{
  "n_layer": 12,
  "d_model": 192,
  "n_head": 6,
  "n_kv_head": 6,
  "head_dim": 32,
  "d_mlp": 512,
  "vocab_size": 4096,
  "activation": "swiglu",
  "norm": "rmsnorm",
  "norm_place": "pre",
  "norm_eps": 1e-05,
  "positions": "rope",
  "rope_base": 100000.0,
  "rope_fraction": 0.5,
  "qk_norm": false,
  "attn_scale": 0.177,
  "bias": "all",
  "tie_embeddings": true,
  "parallel_block": false,
  "init": "uniform",
  "init_std_qkv": 0.039,
  "init_std_o": 0.0484,
  "init_std_up": 0.0558,
  "init_std_down": 0.0558,
  "optimizer": "soap_variant",
  "lr": 0.00681,
  "weight_decay": 0.0,
  "lr_head": 0.00573,
  "warmup_steps": 200,
  "schedule": "wsd",
  "decay_fraction": 1.0,
  "decay_shape": "linear",
  "final_lr_fraction": 0.1,
  "batch_tokens": 32768,
  "seq_len": 512,
  "doc_mask": true,
  "train_tokens": 188300000,
  "steps": 5747,
  "dataset": "wikipedia_en"
}
Each number is 128 + 24 x the weight over its row's rms, rounded and kept within 0 to 255. Layers, rows and columns count from 0. Numbers have three digits each. The size before them is the row's rms in percent of the matrix's.

# k: layer 8 attention key, 192x192, rms 0.039, rows 138-159, columns 128-191
# q: layer 8 attention query, 192x192, rms 0.039, rows 139-159, columns 128-191
# v: layer 8 attention value, 192x192, rms 0.039, rows 128-152, columns 128-191
# o: layer 8 attention output (transposed), 192x192, rms 0.0483, rows 128-152, columns 128-191
k138 107:123115154171092105122100129092163144103119099114163131088144105140123131107143136131092137142112104117134130145144149146137097157152171103152147132131119151134071121180111164127116121101103135
q139 069:145126122146157115111154129102121124118099089114082161118147113139118126128156125121139135118110192094177129133102082139162115128141089157116116090144131150133133115125096153166119108154115136
k139 119:117099102070147177128126146119087093149111168135113145149145148110116164143149114132136108104150127103165142122132098104159121128098101121105149133154152133158134159111146105137139105117156123
q140 106:133128191165101102122124137117125131120093097133156192107108146121091159119096117114107145132124128152131165128094139176130168169136102136145134132149114139133088137157135131153135133134111134
k140 089:124119070104147139123173132148112114162144158126101112160132140132147139115131155134151126112142151193081117090152138115135138099089138137074141116127135110122197153098111106107146161143127120
q141 084:132134137088125134115134109105103145107113116086143132129105136138112143121098139136155131123076161105109160131137121078135168150101130149172157101099162099115165133128120121141121136120090118
k141 093:115151150147119101112088128154153163143168136107136144155160096131145129134147136107105099095110129108115140124083148174149132102150164107089102109123132136155106133111163148157101187149122117
q142 084:151107132131087133167097121080106152105126086175106096143130122123096126139093139170138157174100145158159121133114142160071101072193165176122122142089126144119142154159121134104124106115154142
k142 094:124103139129127167113127132092091117116101145121143118137130155140158142138136129120109110097104154099097115165168114159141118120089153139169097161102176135135153140084127139149161107148133169
q143 088:126134151107162081124159131133081139100129077105167144143166104133144119128125132114141147103156132168072103157099140134142122153137110125104111108149144170178141094122153155118095147135128098
k143 084:124106165161118106131087111147123110151114113091134139111105116093126113116157149105137172134094137146101116126149149152175139119139104135150130150091150148126133137113110173116127117104123144
q144 085:125083136147152149166146143121137148106140118154154138123114132130120084169086099101140098161144095171116164151185166134154138166150090121116115167093117143138128151150151154113121127135098124
k144 079:138122102114097114091117150119175095098124112139142106153100124159102123123130131140110151134125152120121103096122159118077147118130125096145119130106166143136104099081100140102085121129126118
q145 083:112133126150103090104148132128111128135141134095188167105111133124170130169151154128122116130156116167151158117115106093170105155160135153098135131091083130171115110111136167087096148143154145
k145 082:136121122106090137111159146119101113128116131126105130119127116112140126110140122111106117129076148147135123120123129088136126157136141123082171142129142148128096078088105124135115145122084139
q146 086:159161118124142120115125109142082120134110129132136141142194126133131132149162174103152112143144111128119157120130106139112133161092089124124104125163156133115116179118102109116122108155138138
k146 085:155138111119113114145153149137116151151128129100111143136151131134150103154130140132095144147121164136160117126107145137131071139120158114116114106111097144108127128134162135095159095180145146
q147 080:125133132108157103159132105161113132110127109090107129135175133096128125143160150122137127134110152126141170127116148147147068097128179153139096084145104142106138168139120140121102152130122140
k147 090:117128120138109146131121115135122096142123117109134169097101104130150155153130122127117130131208155105101186122122093128126167153124105106129129106131132109139120069170101145142144095139123113
q148 087:135127095110160153135147146120170153111155118109133117110123115165141109111143098133112151101141093081119143127153128190118127108104113161100158139132089138127089149144151092140135097147108116
k148 090:113123095137135107133086117137108168152129132174138176102129146112148147140123097136121119102174162168138111142137133122113129132104122131157092139108128137132142136074129144155128127165101131
q149 087:119163109107151181199156094120110137108133169104123140141113155096121147101118141150110124119173075139157109139100114131112091162105127110115100170120120135121178161108150124145142115107153111
k149 084:100101110148194103130084125110145149154173150106106098113114088111130111119152155123164132105129128089097163099149139143081098139136107116164108162140123081085082107123150138138129115153132157
q150 084:165135141142138123136096100143146144160168151165120100116099104117134059133109139142132136156153166138168119104131109122111123144081153138127130122156099129098056126159118115147117125124150102
k150 084:090118154125126137118121095077075113151111136096085114120137121133121127083117158141120119100127073163134140085097100138119134175151098114146127097124158167130120151172107136123152093080163130
q151 094:197124126136155132146137182129128151116138104122151098122141131156127140104111132143139102096152148168161163164159160150110127118113132132096152163140150174162154139110107126107138126124113147
k151 087:139153116123107104126148173163100145097110145093153166110159116122091158092099127146162150148129134082115126130084096131154176135135099135119111142089123148127127140089161133080110131171165142
q152 082:101094127105117133120127146111156121154150097094124136118132148082129071106136099086178172130129142086140147129120132092134108126092148108126114127112085108106149115084119138082120133134170118
k152 090:079157142133148142165154127137147096139143147131126137155121144070150132137153100148152148148118134154128164141137123126143109167159127151121099114134191126134078152109158165169152080128128146
q153 083:158125165096160087129179108141129138098124123127142135125131127134102174128118130174150111167161144144145136194144097160156109115092117127162119147103135148119128130062112105074099147149166145
k153 090:158139159118099072150114121136127141116122151120128133115091122122138154096139164124178153119149140136085124139130132194138147129154134141173205145140150154191146108132123135159127142149159129
q154 080:119160118128120114126092162137153111166139116191132082110159154155159147149131142100149155113126091147136123146074131137085139115154118121146105112165123125105115110118103106159133131106163084
k154 086:173135119105114104126106097122131110126108129142120118172102138099126162126141140136157139160110119094154102131162120138115130136160105138118118134115152139139096184121111105130122167131101102
q155 085:155143128150135142132172144122144158125131075114122119114130142174152118119104120129137112114116175098122093177164125103147124107126096153146174109124133153126136142130125094117126138101116135
k155 090:107102106150122166141103146146149161124090133131137138098157098129106164090180120156116095095095097126074129142161139129148153078070125123138089122101128098109130157139134110136114124141104118
q156 080:160107100102147097119144150104109111147166116108127093156074103149112081125098121125131132132112125091187116124077171150112168191156133107124096125146124119101103119114103094166102091175124140
k156 089:121106101122124140132131160114120118134140131114133103140179107114160070132118128133150139110143153103079126144139086071139165141113112116147146082126145138132130127102149130120153113130153153
q157 090:144104121155155122116096107125148143110119150147114106169096142114130132110107109138113095128145111154152161106141180110138114077131134117110156124185085091114091136125122153114118131126124131
k157 087:186128115089147153183134124129100095183124136145117133129079148092129152133128133142114090105142128106103096115148111160104125159086086139122068107172130109143173094119132090128149116115085139
q158 092:122138128117134092098147117142064085158187163097155125146142122176166103128143107139114152089142096144124155127121129120116167125088146120127116124082156137126166098099097093106148160120104146
k158 093:125127106118103144119186132137081142118110091119129168114152121155129116105117137114169175108115118139129115141138115165147171137138131165116159125128187156109123136134123092141103106092150110
q159 089:147092148124140081150164151114103099135100154116114102119123142090130142110089144131133153130119176129171152118133124132126155129098142181097210074160145163148170126120139143134163096125130126
k159 087:131138131146144134133128158133150170108132153118116140129134146106105152145162130100125123139125150125114082143135126102139146140165070170169102108161112142136166157114124112103163129147066078
v128 077:115119081127147146132150086085134114117172131110110153162107109122127109156092144148143139134154098116057163125144134124133134139086128117163120144098137118095138136149086116110103104142145104
o128 080:120155113115156119096133088099144167108135180128135135145105170119125128162117116112133119091159139096124121115122139128145113163126146135136135156143153100116101135100148127125112139111129095
v129 096:060083174127114164126149105155158131155114101152145155096096178132149141099128104100145133137124129149137128150111152089121159103116134069134113133119126130108140133116151140141181118142147145
o129 096:127097145157156122135089143184150095127118128176174110108105139134147143105091097113123132152135139155139129171112163131121103131127080107113101127127108163108103105141141139123116158147140119
v130 082:162134128156126176160120122129133134147154148184136131157096155161146115140139124120097169169120147109117105127118128147161101126128124136162144142147098083127147100142159192150131100139105172
o130 090:131118147099108140123143126150102137105209135136159086128107137174139112142144124134149146111181116137123158094094122071133190155159101128142117158124116149112172132139128097135154138144152152
v131 085:125103129141111120135139182122090151139149142120118113094113142118134094130133124119150172125162119124150131133134169108143147127131118199109144160151133144127120164134103116120165155141145122
o131 087:147118082169107125156116158131095125136140126127129109070145148126128119103102137126131139161169122109138115136122162122172103080173163149102133159150139131156116113157103160121172165113149157
v132 084:133116152172120117143138129194166119141118171103112113124112131112105158118076103116145147180146152145199142136124104149156143147172090146120142135131139164108105113134105173137121151138134123
o132 088:098112136113120140121161160151097147134104130130151142159106127148201125163125115106127092133131092169135113126176148181156141146135091121106135139125114134099105094142103137134154202094131135
v133 090:103123159124102099107145160150129122170132090118115095137151142128144129102127150145157161168120155107118139121104141120151084104136121157113119164081143143081098144113113144142156170151145105
o133 090:083139134172133131073141139162130158193155117104137157120136104168139153132102129146126122124129154127125131149123113111168103114128111166106168153116149117116087126120085130115103208126138158
v134 090:136096130121144110136127139095111162130102175155110059125138129131098133147124096118148142142119151117104172119116131115084140116124149121131158090149141097099122124108141116110165108092111143
o134 093:108111175167135131091104137073138094110110105161091126107128120131104143166100093106149125144137143163127094107107144093169136108165137136122163122118117177098112126085119128144115123142111138
v135 083:102130158137114121133103103132113109078147144150098129108202165101111125150126116111167155141123152108132122146145143160146153091124159133138112100188146139111128173093119111122102099122141157
o135 085:102128115123109146145129185092139094122102129140103093101122175201130130154095127090110142128113116125096123113087158118119180128085134117141127151140106126122088120110074105124161073112122154
v136 087:117123175107125113106134092150128097125143158185132111115137122159081105138112139125124140099147097113134104116119156103105171153112135142109110194175095140102076116152132141175144143103095091
o136 086:108109117111136131102090118133120168162156111135134150107114138150118126087101139127113125136164116115136107098120146109116174146094131131120101181150117124132121115160148124174092128112150122
v137 088:159130187124143096126077123172140112099114146150103147113145093177128141126101108074136140133161133107163133118120153122146106139151176124102095139128088130125158141149153093121134124160123115
o137 091:076119100114140148147110096160115108160111128150110132140124140070152144141133137120125176134140094143149156086141146122129126153116104111114104148168123134096160123120127123141128124092133180
v138 095:111113156139094123106149138138111092120185083145145129131118115151143092092104105125156120107154076130105139124120139086102141127138148163137141147119121143137119159118152122084140156171097116
o138 097:145110123148129141103144124118168141131107091139108113155151131140137103133154117137131132146127146129126138134131119067150107092144127124133083115150145118118159126141154142118058124104093132
v139 090:095145164147113132110154108149124123157110134144126090118108120103145124145131148159120157138140130159205165143102107119137099106145103063137097153104121157151125133100158114143179171130094154
o139 090:130123129176172158102152097102125136128094119110159092115138122182114139136098127113145127119071146139181109159158128111136161123153116140109103092096108128140128157113149156128105125136111099
v140 086:145149110089098142112171146125126141096109114170133116099105162125137111149096116148106094114179165096163069156109123095108138172131139151116097138114130157137154111146166111121157105138138121
o140 090:172148130147134118134140136109154145126088110174144096138146144142133169158167126149170128120162119100142125130123117117147119090106142148092134092118091136107124156145132165122104128158130128
v141 089:131104084085145135152126157106094124152125148149081155136139109110156119115143118145093093149114112099140092080143139125108132172105095110115116122153127143153122145164117045155126108157164149
o141 092:149130082138128146137144137119141134131109133161141123146148132058061121134135164104115113144102162074170109090096123142075093127130123140118136140113121145092145108192097118122144105126138128
v142 086:108122158166127122136136111131102095116087110145125110109156164126139153159120167122116121099134133125125109095131143159114104109165148087088155199129130117103157163078091143143111121099137158
o142 089:128120088122159109128147146096111125129091153084137117099108143171153137121132169101177118125126122110154127135095170154121123141096149155089147112120166134139120127094106127161114130139158171
v143 091:133115144136109110092149127129115119162138105130122131081140201119158126138134139167110109119127087166135101097105155145087149123132116133097125110130159140176156082115096135127179100154140145
o143 090:141152160138152102149087136096139151163089096135086101134099096119130115133136154139164141108102071160135097096119117093134102129143140133132149117129092110119123158167107144118120122152135152
v144 078:136143100121118127122134110139121194150109176210109183125115138108150138140143146087104116135109134157136143111147186070130132126106170093170111154126099157098134086147154142122126137101169101
o144 080:149128129076169146118101101148091126107184112159109095139145152113116169160138159091149105144129161173118127118098174124100146133144114146126085156143102153123147135132133132130138119150108092
v145 087:127165147115091112122143140151140120145125112116090111185119144161116126116121112120126120119095135106124123141133119071165134131090146160125130081112126151151156120057102097113125161152160128
o145 087:125143107098075080119085127128149145155108134084082139128129162092086112124108150133104085140111131133151169142132135149132148116171131115173131045141149147148119136109164119102161121123112106
v146 087:124106120118129176159145158127113060095135095134081138156128148168119124158153120128069085131108146109120143127133167156142153086101145098142121096127135099095116093167116116171161108140115126
o146 091:098140117127131177096157117137139106150140134102083152149105148110092108122154105115095128110090113095126120109149165131152118114094135120116127146144153124131126128182143121098164153111134146
v147 092:114172114129112161120132140103179141113123114156088118184167108131111118100157112109112148100157129103128098144111137165148136147164115088164113082154118160118138135125108128073156086131111157
o147 089:108137178108122160147120127088168093093120185085086121150145124092080139118119096091123134121147113099136135116122122113147117158105166129195127114147103119086136118104097162174129075127104120
v148 089:116081111111101116102159142125143157128141133138143147129135149121178127157132131079130141149122122148163118121135130128139129175129128125098118136165110148136137127175140100183098144101169130
o148 091:119119132137148142141148089158099121146115135120118156136114144121162147166165116126140156094118093116114147078099086130117117102137081151104116140129148079107089145161124127155160144091118135
v149 092:137103098109095150167116138091112097117126189134127107140107150133151152122140099132144086130167155103145161125095069139142152138087120110120196107130174163104108133112080139177124121117167128
o149 093:119117147112102110145117158101157142114089140149149125141135133122148121137113132128143144160135131082137088125121137142167158110146101137119211130170132152089131162123101169198166129147146112
v150 098:092072131122118148144141131116142152132106084098177120094099139117112111111142137103118061116142150137136114148134111136129128090091144118119106172095118126146161138134127169142109115157139132
o150 094:163129108088131126170100127161164149118109112122149136146135138112135128129102134086113110186153134113157117124158129144128086101105150139093117132116114119145114125102160132126145126173148147
v151 100:123149161121174118143111122151156111168112162141097116103161151162124110188090184134149159118109105152146160138109143124106147093127076137144121142123153155133130103134144125138155162123133137
o151 099:117113130165087123140121136132123113143141103191132099139145118107128096163098142125124135144137115183125128130099164110118159128161141102110069127130131136116104123136131135154118164119142101
v152 089:196140167086134149151090148100162136158169089094109115135118156126124102110119117154145117121169138118131154128145102148102163139133125130128106165123120126169134159149125135116111111129121123
o152 092:168153159105134138113107155099143145118164069169154132082146150120110114136140140135101143134109146113109141111104110132125106143138157089124099105081138135156146116126160173130094165111097114